config.toml
d_model = 256
n_kv_head = 1
positions = "rope"
attn_scale = 0.125
init_std_down = 0.0
optimizer = "muon_variant"
schedule = "wsd"
decay_fraction = 0.399
batch_tokens = 65536
dataset = "wikipedia_en"
Each number is 500 + 25 x the weight over its row's rms, rounded and kept within 0 to 999. Layers, rows and columns count from 0. Numbers have three digits each. The size before them is the row's rms in percent of the matrix's.

# down: layer 9 MLP down (transposed), 512x256, rms 0.0428, rows 162-179, columns 0-255
# gate: layer 9 MLP gate, 512x256, rms 0.091, rows 163-180, columns 0-255
# up: layer 9 MLP up, 512x256, rms 0.0926, rows 163-180, columns 0-255
down162 104:500520504448473528482452499507504561489479483471564530461473486496519502506440533482473499538508527486502500457543480517528535477512481505484484490507512524546544514551481501464518487526503493470508501516544484506520548452488497545500523505496501525496471478506515486474541491513467487488497523492457522503498535525526500490500496496488500494482541417511500476503487488509550513522498486542476540533546492466504469474509502486509504472495474519456504526503497510474500495515465452447512496520527506532502456500473493516563475493498532477501479493512499532537491500506492498511485541487545505478515540506489445474512537488442466508501506529471508480488509501508523525491502479475486468527509521462526534525493472514502485454516491459488529526512465505495471526489502524
gate163 100:492470520500500513526508477522477468533482519565486516511470491508515529482484470496483545479496582518508499485502469504529496514485529493510502522483518472470488461501498526503507503531503488558502488490486499506493503489496513455524511493471497488556486504517524520528470506513519499514511473559484526505523494492464488520520525452528523496503530457503525497485496519505503509516489496516529524562540477485495501468549461542463498493502498509516497482531507459465506508505500446486465492449510479517499536472519492475485489550561511482518472519496417466500523533516435511473496537481511451478467511509481509520517525507517469533453515476479482495482483495488541467497470460490477485510528510507515532493511529520495536513494530540553477445481517490478462508511485518
up163 099:511536479470516505463493505497504505512476490533483511563473520500529476532517461496447490496486489496514524524541490498503537496523485478492503523476492502498496499496552474476498470519529481530459514477530466521506497507468517521479508467496487510510497536494551524526493490509537469479483525524514514499526498486510490511513465546496530504540533442491505490509457507506491525507496490467520457551546521524495492483515467490491497485524505512472494523588481486497483488543513495488421491459501490476509469501552501512543532507477483506519486518518497489507501508511446510525479545466531507505548506508526508505545532509529506488499429479486523525478474526518472490494468548541505494500491488484457488470501468543503513503495487545567521505534485502493478556489481530
down163 097:467542511537463508497504512505503494505475478421533509483511506491501511506502517471498512521530495490510484481496573502466472490492503507509510487486524503494509529499530500504539480468530506502497496493516505522494486522490508493496480536532529510463491442496449485495481521493443504508496517503533498543462498533537481438511542507492477500521466515494453443489540483463502484511513499520514504442485549469507478509489540499545507518516510483494511506488515543518480497482496506494519539505469505450510524499450484502519513486490490531488529479512506498532468500502525471518525460558480495494496510532450492478481425459511496515529543559527487500521549462459487497495492474491522545469517497521504504502467467478461487510516508436539505506476517542504527465501505474
gate164 105:517476490504463484474482474503548512504522482473512532487526486531523485454470455473501467563532511472513536506480463462500507510483504510489469478534460554522477449501500465457482512513514495502480467507491473504521457498512504497509526478555523519503497511496498483483475497466527512522517470445493528478486502521538474515519487476526524438506488496498525497514500514521546553548500463514471545479504495499536537533499486464498500475520484530471522553566486489500459510491513465521498532500460521532516482522472504493490516497509508501496469474487484512432497501514540496498508499482479462542491495477461449490505556482504484468521475481479543502500540482483470514506541478505508537490528492518515493465488504494547520537505508489490485490505520459497501549521487488
up164 102:504465494490478505491454534516509484524541494497450507536509496525530517503498498518481466475490458457491489525477488465493491461521476465490500480508500557443505509451465520496483526492484517463536522553526510515496511471508498511499503530508512529508534519550528510493450493490454539510453490517532508490552529534501475450519492513480533450504508487461502540457542547498528477531518543483491496518487502494520516512512508515512539503505493544532505522500473514529513519491513515503484557516495514547510519511490457510501514494472573517512538490482518464479443449505511504486498469509503513497487508520515491540536510482481495540491517518477484499533452506460474517488517541476435504493502496492510535519513494484541489494480528523469483505509495506489527516555505499
down164 105:522495510523522416519529518516506510508491469506520513452491473503517479475496403508491521500514529478487450484524543526498497511540512502458488512545502448512485505487538516481514484558498489491528522468443518474516500509449519488530505484468494491513504528500479516530501505475495475505476478475513507488487511504526527497507484473499520521511483460574536447506517523519513542443471529539483463536502507510504485473502476500488470516494541478527487491534464514502496514499504493511508461481435516470502515488481549523512498485511497508511506505544476546523511513519482469497509559485466513549482497461507522525499466505497480464512493495506508500498522567495520475520477504511504476484507503481516458522524528528460526527506546530499471516506475481513495506479469500
gate165 100:474540522475481511510461462460501515512535496490477503542466486485496500504476504468521529511471493515460507528500543529517464484459494504465550499515536490493504497469513495508545448518503542524468532475506485476520518495504458520518501496503467538487523521486524494457493481524502469487501499498511521505494524523525468513493456505523546457498543508485470524518518501469481517454538505499526488527507524560492528505527498517565486430463555494491481502540501517500502539511466492513492489488463527529462496478474473520540489513421500505483530563490526477510442495509485485518485505496501509518511475527480463508475473523536544522485455460462490529499497493478465502505508541523484494527525492512514504513512509535518507521484487523519519504500473516482486494449475516
up165 098:496491486471524460490517523518457504497469528518512525496503557526519478496488519500512494471511479525531490513499488530502505528518492481555534553487490510468512494531496496482492524470534515504517489539490481510505466467451484523458553474521486484488498472467509520479495529478467532494491476492468454510527542498528489440471486489533484456477476473530476522471491500494516526513513505546528485492532478506476526474496531515487468493460491513513514514495529489532514474486542510481465515505447456491522537522509498491490499525481538527508510521504498497553486474539494466501523548515476468536500493507530485517561494543503487499560498526479482448487533455525492496484510530515510497537519468506462469480481504483443497511474475482482477490483478488508523457519471429
down165 102:405531539501469508496481509462498495515530469477480480489491504516519516496521473479512460515497539478432522509486505489495501452504504462435488473535503475504475506474529464512507453483529525532476508498468522539469533514511498467531494550455514505480519512482511494498515473514554465511507471499513534505458499477516466519505469534469488508499530532484512493497528460501514484481522514446521492554483488490528514510483497528536477480512520487512480520504465552533506499487497532506502451497534510519467492531482550495520524498477470499467526514534532456530488508481499505475524475511542515499505484491510506499463498491524498476452477481490521478431509532480520507516502493468470489512520528516502498536526513536562515466531494478504535488502485498478497453477507507
gate166 101:480458514485483473472481495491471501495529492525517485485510490548503537504502474496524477503534515501560473542482488516503479480487441472490491509464423506529500546539466551505491507491548451506456499481505501491498515537490503504485481477487490502496487500485457496517566503506532506558447539453482530507501490495507458549440480464490519494527480486515510453538482515504504503527511519477506513498499494489548502455489491487511507496500533540504489484479500505473456490515484512514512498476531524474445503470508508542499490487494522467465477476528526501415506471461515484501538485517473516492496464472523512496509493517526538494471495479510518531504481511508515506513509501512495458493507489500492480539534470550489549518495553493498465466474498510516472463484509476
up166 099:493493479475470519494493511475480483521526504493492532499537524497489557493492489463526507492509511510537504521468493496486536495523554500514518547434471576566458542495493560492487560495511484508444500517483471504551522477490535578457458453497476512499512528519506497513529533536490455499486545505489531499476520478494498531453472459481469477517464546487484513529492518542516528476527522536515481546483498473503489474490512491516504543457510519479506454496488494520467494489478508490487512504491510469489513467542503500490484491506519485474488466490480530445488509480473515492528484497493523478479513500489499494547483538548529532500480488519501507538492456489510509491557503505467506510513491455498501518515496520489498521504492508508469492472489519498515485489489483
down166 103:492457458495526461530492498521519538506551512511539518492443484525492495486506535474450500480520543521523510457508500501490507463481473527508504488475487503492471504511488510486499471501523519504507488466486492503470497500474467477500506505469515467457549507488485480457504525505489545490514473477539505533511532502505550498503515522527485464515517516514533481519501468514508472462488461539481500507514576526556472511510489500521467465528517500499475502494493532498525496483503508484497510510483446475541496520468483493518489490501486477470493482510543472532471473519551445497500468469481503535459476523505495527461560499470494501475508502506495530508476493481547507520485462493493462451509476480545512506454553497490544435518493451509497512527530525474505498544495526
gate167 102:516512478496514485532493553508513541507570464513512502509539479514491518471531529491485489516480476474511536503489526491509506493494494511499509481506482508496498510492485546475500517519509491496474473545556468502514508467540514518472478489544482496490548486533445502509497473485494502541489479488496483539517484564528491482461488497523561497484497529502468504511496462493509460554507528537515527516486505518472512572479539481542479486486463466466506473483472459528492502498522500507522524486487420461516460469474496463484519484466496526492475451516519511481468502503501495525503472476480504490514493471478487506463524501498514512516449504470509518501477482513493551526507530483495504547510517493513522507482506488518510514472447440506538516550513440485503490528495463
up167 101:516474540474526507507521457483496460460489537482455507532527483506488517489442466515492500479527502524487482527512529513481505533535506473549453524468514463486474487457540498523497510506531481513484511456502507543481518498536463506517482476447479521538462469476502486478516487538499467463499503533449492492523486485482518509512475524551494463525558462441491484497516516504516510511459485481476504521534522488473528456524491467501496477513529503522474549547517503505537474503498485507458489484517504547500507526514495538512498514517518460531518547481517533481474511495514505460516477516465495499471551492511503500514464522516528497491535481495491489528531534477481474504487470507449493470489554504473506494467535515459467492513544519457487488491481506509494507469505511
down167 099:488462531516510475498476492527495477469519466497487501537517560482542521490501482479514473530500492497506512520495485489514493475487525463522481486503512492495502454517501524469532530539453509500457512545492493532478470482510530446500490479468502478505491462526482510473496494495507521539491509506506463510484458485494497532490521468516507507454504514521552535517448507483475461491517482515517521457478481530434504520524490542551492492502523546476483488509483502473546559477501507520525462445472502519509490451542540458505468479481499467487452505507519494523463510492487491495482490490478492497552492490433463516507502470517543554485481540469492493510524504489527485517519515463459529534488469480460490517455540526511492508505489468510514525524500514528484522491470503
gate168 100:503536476473441471516534498451491476479479491453503531512490452502494498501528504487520500442499512484480476513467527503527492521504544512515505509495486470535507496491487482469485457506495485502478480503516477452518529499500489512504474515469479530510470526476522500483526517536474482505521457523463495522492472516513479475495506470534559502488453480479495519488463517496463509460508516466476485547490500483506491479492469522444447494516490485526500485551514519520498561495480552465513524517466502496457492527526535542495506475502496486471480566461474490548472538497467567480472516507512534510525526524500480502477465503530486516491489482473509480451486522486530535466519488539483495535537518506520515478498505472522482510544525498485521515487493537540466533529501509
up168 095:527495500458533482464459499516512510485482512524547502531546520472507510516481487463529528495498475540507447523450527514493514464526514526496523505509507450522511510519525520512489522509513544516525473483479483512494485439505569489490523473510504532475502466530472503471525532495461441523510526485472558500498515501530508483516508487513519523431499543503454490481497501528550537485522486454536522501518506514524494484498534463535511538493513548479521514484509459474520503478504511511520482493544523512460524497505494476446523488514467507518534508524482461481515473444512503491556517514491540498515473500442534508486506508519514479506482522492497539522496515488457524506518491460513540511498486491465501501517499494475446524530502512471468500511503498459519505505478473
down168 099:492504487484493528524544536509453489469486483468480487522506494519521498493503491498524481523497528481468493569476547511509516533479493519528472526465458490519481489479488512512527519488494492522472511518519544473519489494453493526540462548484535482456444516485535495491564541505552509519507494490507482495486497506506524524493528495494509467516477471515532528494445544503501542469535541559490485506487494508531508485531472560463498479507452490505516526560496549497477495516487494501530525476479465497484496509530562487513517474483482465496517514481505493494450533497464506493527482519503472507532501532484477501504473516494532526457520483528508467513459517532519496511503542566503527506528500517489479498496517487488497509515485507519504497446496519553479488479541514
gate169 102:540483493499475474472497519511494519446515505499511480507515523479497472510479509501485524505485501498475506453464528569490505519519503512489479499491523511515484532500506498493447530520535533562532473500455472455522530462466511467535446502523490490481487528511459489502521485536473480526498522490485512457561480514445491485522473458515482516516508485491517497496513471526515511523473517523482502482492478505446500476480472469486478472498530524523472524517450472480479514502520534491463500474452499483520508453470496486512508501523534494549434475507510471528514518489458532497474490449504524505495502517515534499480454518539491527464523481498522542533534472489530521510465526507480499514536466518516514498533467496496519525506498469494468472557498476527537505514531529
up169 101:489533469530502502499507515519521518535449488492465520496462508509520560457454525501517456521515489526471460482514500485510559467528513478494479497505500520540515493461458500478500529480491494490471556507513491507535494499541494510496503509545485554480485500497467517451486476448503468479468477499500477530463478501503531506502531500525527529491482505529533477520535481506499516490487524504480468533519486504509503526470486548517488465524491487502482494488453485518473511508485536538523476526502560533530515499477489518516471494486542513479550487512530477477502516483532476504485464563486509527508475497512548524516487531512535468509490512528482474457527522482484518473524527522519466484483515518510494541495502504436446540513487526443532484486519479499456472504527504
down169 098:525514499479512514493547535490548484458546526528467522532532498531510476502504474496531533494476545458508499531472467519479433478526509518517504500486512534476504518508530501507541482498533474513493500483484512474535485476502501486511492486519503512511526522493500488502527487506482500507485505453493500464504503514472496448515493456524476428536548467462528522488490479494522494524487514538488459554459494523505521472513508522483467537475540525499514529538517507487510506462557496470488555484486502506546492480523535490495483468504494488526433512502445508552512498506481493513499522478527551517461499485513520486506479515508487493456509527481516549505500506533516469534479517485497525452498472497476534498486473500532565497502487490538466529452484499470498499474490488
gate170 091:524482510500504479474491510508513507524496519508513488487450520495460494483496500482494499457517502488525493525497518473506431499495480472520487497489488468515485520508497520476541451489505513504494536413538521501458450553518473478524492496507484480511490490506504516481542548504490546483492449487469447533501489507529525548524563493499537528475509467534501509533501527496515490500486484505476505524491471505509525448443492459509518496533498513482521494506484472444484520510509512565507477467490518495519500457519464529532490503507490473495479507509517472477484517487480531526480529499506513521485497560493544494495479461529476476549546482525516504511508495483516507467498512558540477435566520504483498496506516504541500504486539490525480474493502526457495515515508520
up170 095:469500479528486478519486490492517506487516506549483513508509491499526521472478509537481484503477494505495527458497476487495536544451519512493472451504525492505472475512504476473475490490486517447435504515482524503554498472506556507512493530485532506486500539511463500481499494543523465460489508512520535506509534493528529446473496497452527494469474521503530514475474480509482497486504488540527535491444517503499501515505511498508451510500492483527498511492518508498502454522481502491443563543480479496445473562512534454499512530474525511466486509480481536514479494473529533491506522514458526495560466464538480472527523457489477511508500508498502480501489465517547517521509513457494534530532487514488490509515471535460492482535490499503540517462484501471489514531483441
down170 095:457517488513488544530505497493475463494510489532523488508528506535474469507465505514512494486536503505510480502490521503504463525498477510546538519526453447509498504479537518528529499492483483524520502473530469491477502536478457530515510482496451498535525496516467529503547540478500547507492465533473469475483443483511463494521574482548534492518480481530516502512470520504479524511506516492454493506498490511514515453466521448535520514508496541498485457504490501489486549518503532471523480484514526506546498452514468522510509453494483500532516513529537466469523531526470491497481481506488522535495518528459521534473511493512475445527515474477505539524532498509497495472460487527460498520540512464497473462498515477516543521493484505514469464546510509515514512494457514
gate171 101:531500501468521494522556505496478516520529513461487519478473499541470521499460528491476489477513485474540527491513517508491511482497504501502465480521525482548457488527491456474514525445524506479478515511500485499463546499483478479482508498483518485499492510537447502536489494528501474526484502487497508494504532493489515461459506502548476447507489493512516502521506514512482485488489509504530539500484479455519500493454488461485465450525510545518509490509463464466483502493485514554517490490493494511533533543509484489509505506535518481521491457511479551513487500460491499480494482531483507484528517468510516482497488471477468489531481480489532495516447452506510537447518450533518491534468511537521459489538458480502479500533575496453497477435474480544532490544489485
up171 104:469461508510489484542502521454500487520487502457522479484492469494557498468460512502496510513462484503472523449516507498475488463484525445513516504485509529469505502558496490451509471477529513484504500502518528512444488535494554434531487485481485543480508483520523538503511520545474525527496508453518499516497551522466447537459535510528514481452501517497474467507466472521509503507475489500474484485506498476495513478473464517446497518522543466500492482526495512497509524501450482518531515549501518502451501487500464514542510514466506487509512521517495515532496518509478493527528519508497513502516498547496486511467467529557493492527495433506492495495507536529502513490503503495491509506463503465552483468504504465502494510434469490505467530476536470474474490505479496
down171 104:483472475504500479500504543494494494523498522461454497515448471532507476537527485514467502474508501476505544472501479501504507477514506508519491518447487494529488479529488472484504510511540537504482476506563494459463489524523459489475523525487481465513501435503490534450467492519499482516504475521487516461500543486483501504478464533467499495473444504513479526446510515496508497478497511514528562515481489444508452528478477520522478494457500526481509491505498508498510505527495473474511491473501512511475488465553486509517459520507524507491509480504506463479546504524532457462504489535472534487491512570519491509481499503525484474472489480496511523469500516502484504469536521516498488538541482497524466426510510458529516512532491496460461509530516481508493489500430541
gate172 104:526476488483447504534447485484527499501472484470544495505536502507505490485535519490527499494468491478513489477468495476522498496499448492496519499497489460494503461513502495516516531517509535520482457556504486484503499506486537501513465497472479560472528493522510491524552495499484534505513520490549470506486490488494511505440450520522497476512509477493497466512441489510512504509483510515552497504499515493500504500485538431506477525510516511525457427498494491466476507513528511465525504487528474505458466516505495495513516500521475500473462519474519538465520494479487523472471543494488535488437441520482519461508507487526493513474502492491486514519527509526558505483516510511495505559440534528508509486512472505489471547537508467481482540549523483476518453467484468
up172 104:503505520500488507534487490537468444529490506529557523465489531530528484536517481507544513472466524514472501578464508502463497513464459480453533526470533525488495511463497493504470512554514505501503513485513480531501493475479493483485479485526476477495520506516566465489539472495523501481501536516502481449466481502509452485489489497504465478501488547481482491478519498455489509473526527497469478511518491508467499540516517530523477497455459509455520506503483470507566505492502475500514514499504458486475487500509476478476476522533473456489475534516519503501485504487512498512467473501460490529496533513464510491508543499525491504471488501452499479509503499474440547513507482507504523491481521480509555489459542477496477483508493475457559543519524491537512522492524529
down172 104:499452558487494509504515481474531489489491495528522534506500470475537538476537510489521528482502545526471476476506530470506504468499517534517489531501534540479463490488542498509503492479508509460557490526486470467487559464477526500484503487513512518500507508439477518507516505496490513512468501461525550504518492485544484481488493482494473500489551489477499525494531529480528492495469525494530460525466519474535524495527521523429489520510500525487513470453505532470490521488472533498498511525493512468463533514474558529500517442532517530477484485492495505535474553484511474473514517528503502519497515472516516497453506514504488477502473487566524469458451514465472530517475471498494514497514533516517492500489505483489518501470493474531487536505460504510511434461514526
gate173 103:516481499533522516511491511485521484466510476531503489460468526505478523515523509504470480480495525463508501467461487532543482501513497510484504512477486520459521496491500544502528458483542494520501506469535513540466506531468515498500511534493503502522504521478476496530494485531509518483480480508456482517502512527530512553484494496546531519512487517494511536500538548517505511482501545487535510496523503499493493547466479510538505497526485515444522505554546506492522510498530486467486517492486479509521489555510509424507533491510495470462479512513532476546495475503450485475507498472491502466500513505500471468464478489546480535495554463475522496477498529523505519481489503513473567479497516540503468465474531520501522556470523473556482513541489562484528531542464484
up173 101:515509463538444502466564522515514529480522497458500537497469495488503484455510515485460531534511542474519514488535478540469462462499486504583512537498455505531444480489491453469487551495532477475499498496476501490514512488489471519441501500493486539496494415506510490493520477486452484506490498493512484486516505468534522524522483495512522493529508513528496462505489492512471522534547487464496491525505520533506466537487494459532513505529514493509501518515501492481449506482512494522451522529445485483461495494500495490525488522516490519499486501477482575495496474512500471498531502511488483472487527452490497547511500522502484496512484466515523537479527520523502461538498510460512512501488528507530517483543484489476540511477456498461495505522504476530501501520487516
down173 104:459496545528505464552487523544530478500508534478509490488431523519487545507518513506504496496489481508522549485506545513546512464470478509483501480513498551502522486506527471538481465515479503507483481460481478500506453490466487531525496526507556533468534479497479469471485457545485519530467505520487496529517495505510491490470494540500474526526465523525501524462489512484496542474525511464524502470495491513458505484504476516473514536473496524524480492480488534512548497503488506500523487476482561500511481475545513497503505545434526493520502522490469515523478501453461486543491489474478533542488469519580483512493475479479482505491521524512495477480526477529482507479504495491498525483553477484508537495498540494520457527512503503491507497498451550492477474490498475
gate174 102:534501476534477482549512456517481516516503485506464494554521468495534497509512459496548483488514456487516494491497511493483503480483484453505497527474528480524508477543488462473465474466521532543517511484477479489535509476546460477533508497491478451497503509492464508469463479509483544501527503515474523501512502474499470527494521507506493467517542467514531504527517547499481515521471486518552521506523559471519479473541499530488462505508510501499460486491485526518484493547484458514475485492472524474457503496445505510482498544514505494522554528502455524525509464473498492486465508498465528490489477503494487510535522489526458521528484542482479454501476493521503489502524489436532528483453468525475519483491528495524466475539492446476470516492489533501475519497538503
up174 103:488504519510499486488501514454512490534464488481458504484551491508481502492524458499521524510530498494471501456493506528509500508477517461446518506483529499506486466556519503474495503468496533533482510519480460507484466489497464512485512544495499466485500502470519501494497482533504475511528510537482528492515456519489474500518487490508459506519502476496505472489515454542470479498484487468513500533504485502483530533496528483493447495516499465488468496528488467499508533515471515529509471495541464453467455480544516476531453519462466525492498474522540503502508489492463547488547458487495467519466447554505480476488515494499522491500552486524481473505508438469469442516481500476469493499459475521495527486481514524523497496491500482534470499555552544487532496545554509
down174 103:466539516467487539501507508492511496513523477498495521488540533503505520475551519497504461488471498484483453481475555485489473504503515478521529533507490523552516479454436503470511499491474517476497485514470547515513455506480516509490515490493476481484473492491488462534514476453487520499447470466491506502459487503489532478533490484495492524511486512480517467511469480515523498546504530492499520495496482475509482512524512518479541466521513484484529493525488532501559518466474527492513477509481480457500472493542509464480488543455482512498487503530457510471470518540498491552495518529478498491495554474500547468472479488531528512474480441491530527538485468459503561525531525508487505475508474521464487496474548542500432502477505524492483516492520505505495536466523485
gate175 102:521488470473524522517483509501509536480515530496465479501532478451470481499451458465523484500473493492536503532471496573523518498535493507470491511481528533470473518511490515493503482479498521485499511521526487528440541489464525468481479521497489473473492505467483535540510520479476486516480458486493439557494517485514517495528478487531521451515470456458493491488464462519465461576481477530503534490493454503516502489511487517519485523469477508481504514481490540524539471529537499481502506468538522484517513475507484482508504495505479534497506526505509527488518486550480492512490469493516474515502518475523567524513530504541506488521499580478507520474526528516510487507457513521507511499501519510498502545487507531479511484462516525472527503499520439535483469489487500
up175 100:494485469521511504523487472490519501496539485521442488538490484515482509489500468512510485487490487482510491485498569551490480443541508493510481514549530463474509531480480537505455526520524512453480498488496490499481490538497502523510503509501537486487525520479515502505475501505471517454532550499473488470524514487485536492453532496467492464515553521520470523458460522501496487496507496514531524486501476482498467523450477545503486542519445531489536496507502478495516472520493454489495530486501526524502524511459507519470484529515471472506499526514483559530486447490510509484545520494502463525483516518505494499507521543540499517497459567571495489528478537496482501508476489534513497507486515537533488515488466483529510499486507504538472443539475501503509512518502440
down175 103:514482513474519481524555467545526476500484538523508464504536492462450477519475533500473494570529480550518520535522471442482511472523521532503529506520494509504529481505533512492521495501472505483498523481490449544471489479502460524508496448466486511504516477502510486564471463486502515529503494513481525519523518507470469466526506484539481481477531506503510496453521506470483506470485497494481483490512505497497525538529490494489489486501516516529506510486530467532522506505514498480436524470448519482436467538498466531476497468484534513507479525520512494506516502494497498491509502477480447512515514496525510515477449506489501498527485531541504503433507476519477508511512518490508495471496476463509523490462466475541512499519495503521485510415482565464522517482509504
gate176 098:511501470510492467471488497444513511497484488511541497496514482457471467515456468513505529525511520472532462493542465526524476498465480501500510492547497483493536475471475531514456464565524527472518493511467484522473474506468512462520480477471496491481479490527500526492504484432494496499506459494511516534531524511496521483489481502495478493508472516540491506497471448477531529518498546525494523483541539523510502452492522481518501534495490524472514510541492494534471514527505489539486517459507529502491517487482530515486497483456472494511501500498494466514487532479506485470493476526492540496517451516488432471492523523504449508510488486529478555517471511493525497543512495512534477468479517500506504474499499485505495476492505454518480558515435492483512426438481489
up176 102:476531474519508498475513473505540508491479481519507476528473530465517516511509501522487490512455505519495467501496471487513498502527478497527445495501530516516547500507467479445542525488421498532498464492532477461533498528510530509506447470513486452507494510487500492500489525458535512504501497443491474494494473530520475492534528549511501448494456521497489496517530492491506539507475524526549525518492514500472488469501488516496541524525490489497507471510500509458491498470533494477509488496492523453477495502486516497467501465486464528462538488508513518523470514545507492514517490555500543540471443497541512525468562496520502476556505469512506482514531507537482485476513457514521479486524554460530495477472460522499504535494499484536492497522522506443509496538498511
down176 101:500485511491527471486527486543502485484509520533492493496509498460507520469489459482501467443524454529468505506470429540488482517527471502470485454477553527522484514554502494512520524512504464538486552450499484523524509455484508472470521502521522486511536515478461462519452504505550497454558509516528552503514506537515497479521498478511508537478491516445498500503491507461526478490509507524563467512465506504483455524495480508489550523521479485479530468472482511466493510486507456474502468498503524524500532506464478509492502515465463469513484525531515507496474558473506535503501505443476479481495492499502512463497466482497521499483489537521484472455502527516493515499499519505491502513502528473545561492511505502495507478498481525493481506516520511551480516512524480
gate177 100:551492499528489506484518480522488529480482461498462515507519470484481510496503470450476491512514470536510525486504483503508503479518489498483482498489490528496498520488498506497457504445537538502479470484505476485435480470498470472463475502485535516517516487496487519527470527502545528463476457530513487518499456506494522512472500482523537509534518500476504514495492516548494511529497516473491535551523462503505477464520510476458527446512514500465505492535558497497553485514522478505478515479522500492502508512498513509489514501522521438508459527457475578537460518515488500510525544476457459524506539575467475488455469508502498512484507477504479560486528487490508534526523499549535515502483511494511515525458525515482519484503552530526490498477503548519486492518496510
up177 095:530473484530506515485530521477478463504488473493521491524533479474516476508492517527518504441511492467506527490519483488525487497537533510490470489473469504503486541536466506491516528512488526511489491470483493486475472511510527482522548476501486506494466459502535548502490456500456515492461530508523472513513534482540520520523472489473513522472548476487529477481507478498510483497484445518514477573538483510501510493551480539495499500478524509477456500464475455491499506495530519521496481502482565564433491489520475473518503529477522507482546473541495467508513481508483461521526542488491482490513464463529482540479523535529499474533504500521521481486483489502491483473478513499473500467539520440518460428514484477500506508512509547481532498485499506533486475485496501
down177 095:490488496548514475515519491492505511518483531475485494473508542515490493461532457485542470520457532490504440479502470498484497500551538468484540524486527502495514475456475481512511486496523475522542492504525540483516493489514533496484506560461526527519538551517483503496525514461501510515528506519534475494507479529533583496534511480510482499536492547523514463514498478477489490501530504519483478475506515510512477456529505493480517495520437459520538555504481499485520487462506473489520495484498492456513505549483502492497501491537526473498494553502493567502479526517488488491533471489555471459512518499535500508466467510469518518511518507511490487528502502503500487499511480520536502509491496509538503518504522461529457449501490488571474524537469530467515502490522480
gate178 101:523496500484507509463493453545490476474543469496489531482537476525515475500476497510479469521515504489484506468503538476457523476515469490489527453511492465522502495511489509553455470512492515491516471485548500502522488549519554508535504505480505461530517501501487473501456541532503506502526481485454517501460516495520545516528530492544529503506483483449495468497566488489467556520442504484513524491524525487458483482501532523475512503468501500526537493567511510456491489528480493468502499525542488475516469502504493491497514505475506492491521536482516464500492532469535484494460489517518524473495508481468475499472502509544454479496503495504481443499455508512539513497473504520519487497538473525502503478551493533450485457532513510483485536545488524497490546510499477
up178 096:518548489469492514495534505491542550490465498461513524481535471488514520492496425495481473515500533529525481481497522482523503478523498501474515511472496470488519518489484477446486517493474494469496481456554538505510435527489492448502459527514546505492492491497499545518467445457537496476473506514517530515476503510502499493487529492512507497475496482506548495538485452467481502480515514541491545490504491454525532457494436481471528494464511520541484518524518489516465500498487447485506498493533488461532479516502512509439515494519456493519545447519512512487546519510503504503476489517528487474484479484500457525496472518501457500499522491500512524465465483457518482508516486517545502526529529451518501479509534466508491520533479487501496515507477508482496546481494503
down178 098:469496527504492514519464461445472482442499545549502521483500529504500484442492533530488506461521481466444535525477451480512487496502475519497511480485499496504489519515537481482506532500471515506517500528525521461522543501512542542505509541486514451492532557466471491476516499529518517514494499472521493473505517431522543467484523503519519474526504512461491503483522497534514534479487499473527501476510531517471487531511507523504466549523505476508467523506509495514523509459450519482525497492500485457490507509498430494535511546497507515491524500525490537517483507459506457472524545522487512507510491473481508485512528506501493523497529478553447467483455499527479528508482547503486507448531493542502519518475500511491481527488511496527524514488536469469517475471480493
gate179 097:476533488515520481459506534504487484501488504501530496490493441509565496472488489525478493499494483495539431496538475507521474506483506468484510501479494505472482488522473510486529469515486510481486512498486478465524471538502514495512510526516527494528456537473501504525498528478481558456510500499478501510509521530507523487508469520495499523537507492463510483495405505498467519469495487479479516486483498476500452496483467505492499469457528494482500495539555505511487513542522514522489515467548522513459480443447485532515547498500501496477489519495487453513517503506523482513574525459512537499489430527486510482523483552474522506474484508504495494515526465517528497499475556522525478501547537518509528505481500495537511458480521513451500522500487526466526501509516467
up179 099:516511509493528530480459538496469485515473450499502478513459504539519478479531481510493490487446493484543450518504469491510469485464483494488487531482471528534506476489485499506508475468519495497520499502488529444511453484505527511438506540468527538515495504474520486490509491510496469503468478515446516468485500499493533512503502481479472497536466548498450494496445538479490563517514509510514521535497486489527511475490493508518518474490500499492501503504477473555490520518556495484455491476457505513470530462516453562515524532495502494485506539471503488497536503495508512477446493472520522507487470478468500524555520553482503484487525518490517548520526456503484488523492532527496457462486532529468497484534479538503546449485475510501509501481513496470505499518527529
down179 101:491508502550477493567490495447568491462507526514478496519518530529485523527524489454518468525517477520476510494470491530481515517490541501549483495519516510499550513511509521540493480472528465487476497525508542487503500501494481561489499466511529476469542511479447480519533435520497482542460476506515500471480486489476512500495490499490429507452525475510502552500556491489530502498505527540505496489489463514486532465525530506479489512495456488496534536467519525467527514494497486473522495486470472469512557508551512476506476484471484474520472458516508510516526497529466490483489531478518499483499472523448474535488486481490506497472530472512515495507491498504494512483506494488500506479442480492500505469553468500485513505531501493463488444509491533531518494472497479
gate180 108:487485482472501524519450511499487486494519444516495479466506473487503526493517516478445475490526492490473531512505464516484494486503518519523486481498519471507489492501502509495484500497523461548552480518515510467443505479533545506502490461463491507509471505465501478534513479502524541508499482492494473532512469511506493531438421513470456469532487460513467557507501530496450464535526470496509469472506462471562536493449491456491476497531545507500529548505498513487491525472520473457530441476524487493517477478469524509478484475470524492493491468495473490473487522486523525533511511527495480529493499494512507508513531500484548455487459488499509475491503494515497517476510473496513503461515494471463519511476507558504477533489482502530477476504464501501554505490541486
up180 106:459474477535498533512456460523473548553515448521488451481468473478479530512494520523490509436491524494520521505477470508487490476520494434523500564441502502500499467469474537495461513506486482512504489485537539451505482534457505490481496461496468480524494506479500498476485481490480526492483548482491507481475517477567506485499499536489475502516514493518491550461543472520444530493499523512532480491456441494498523507473513497501497499478471525487501489514516505472508490491559482493505533509507499515501522481485540527499472490542540462507467493488515504501523503533500519501470506494510532535529506432516474484506486500491480470547453471491499479469476516482503519482509498495514477454519508501471504527478540487522511495498502513531509490453481490479521509543534494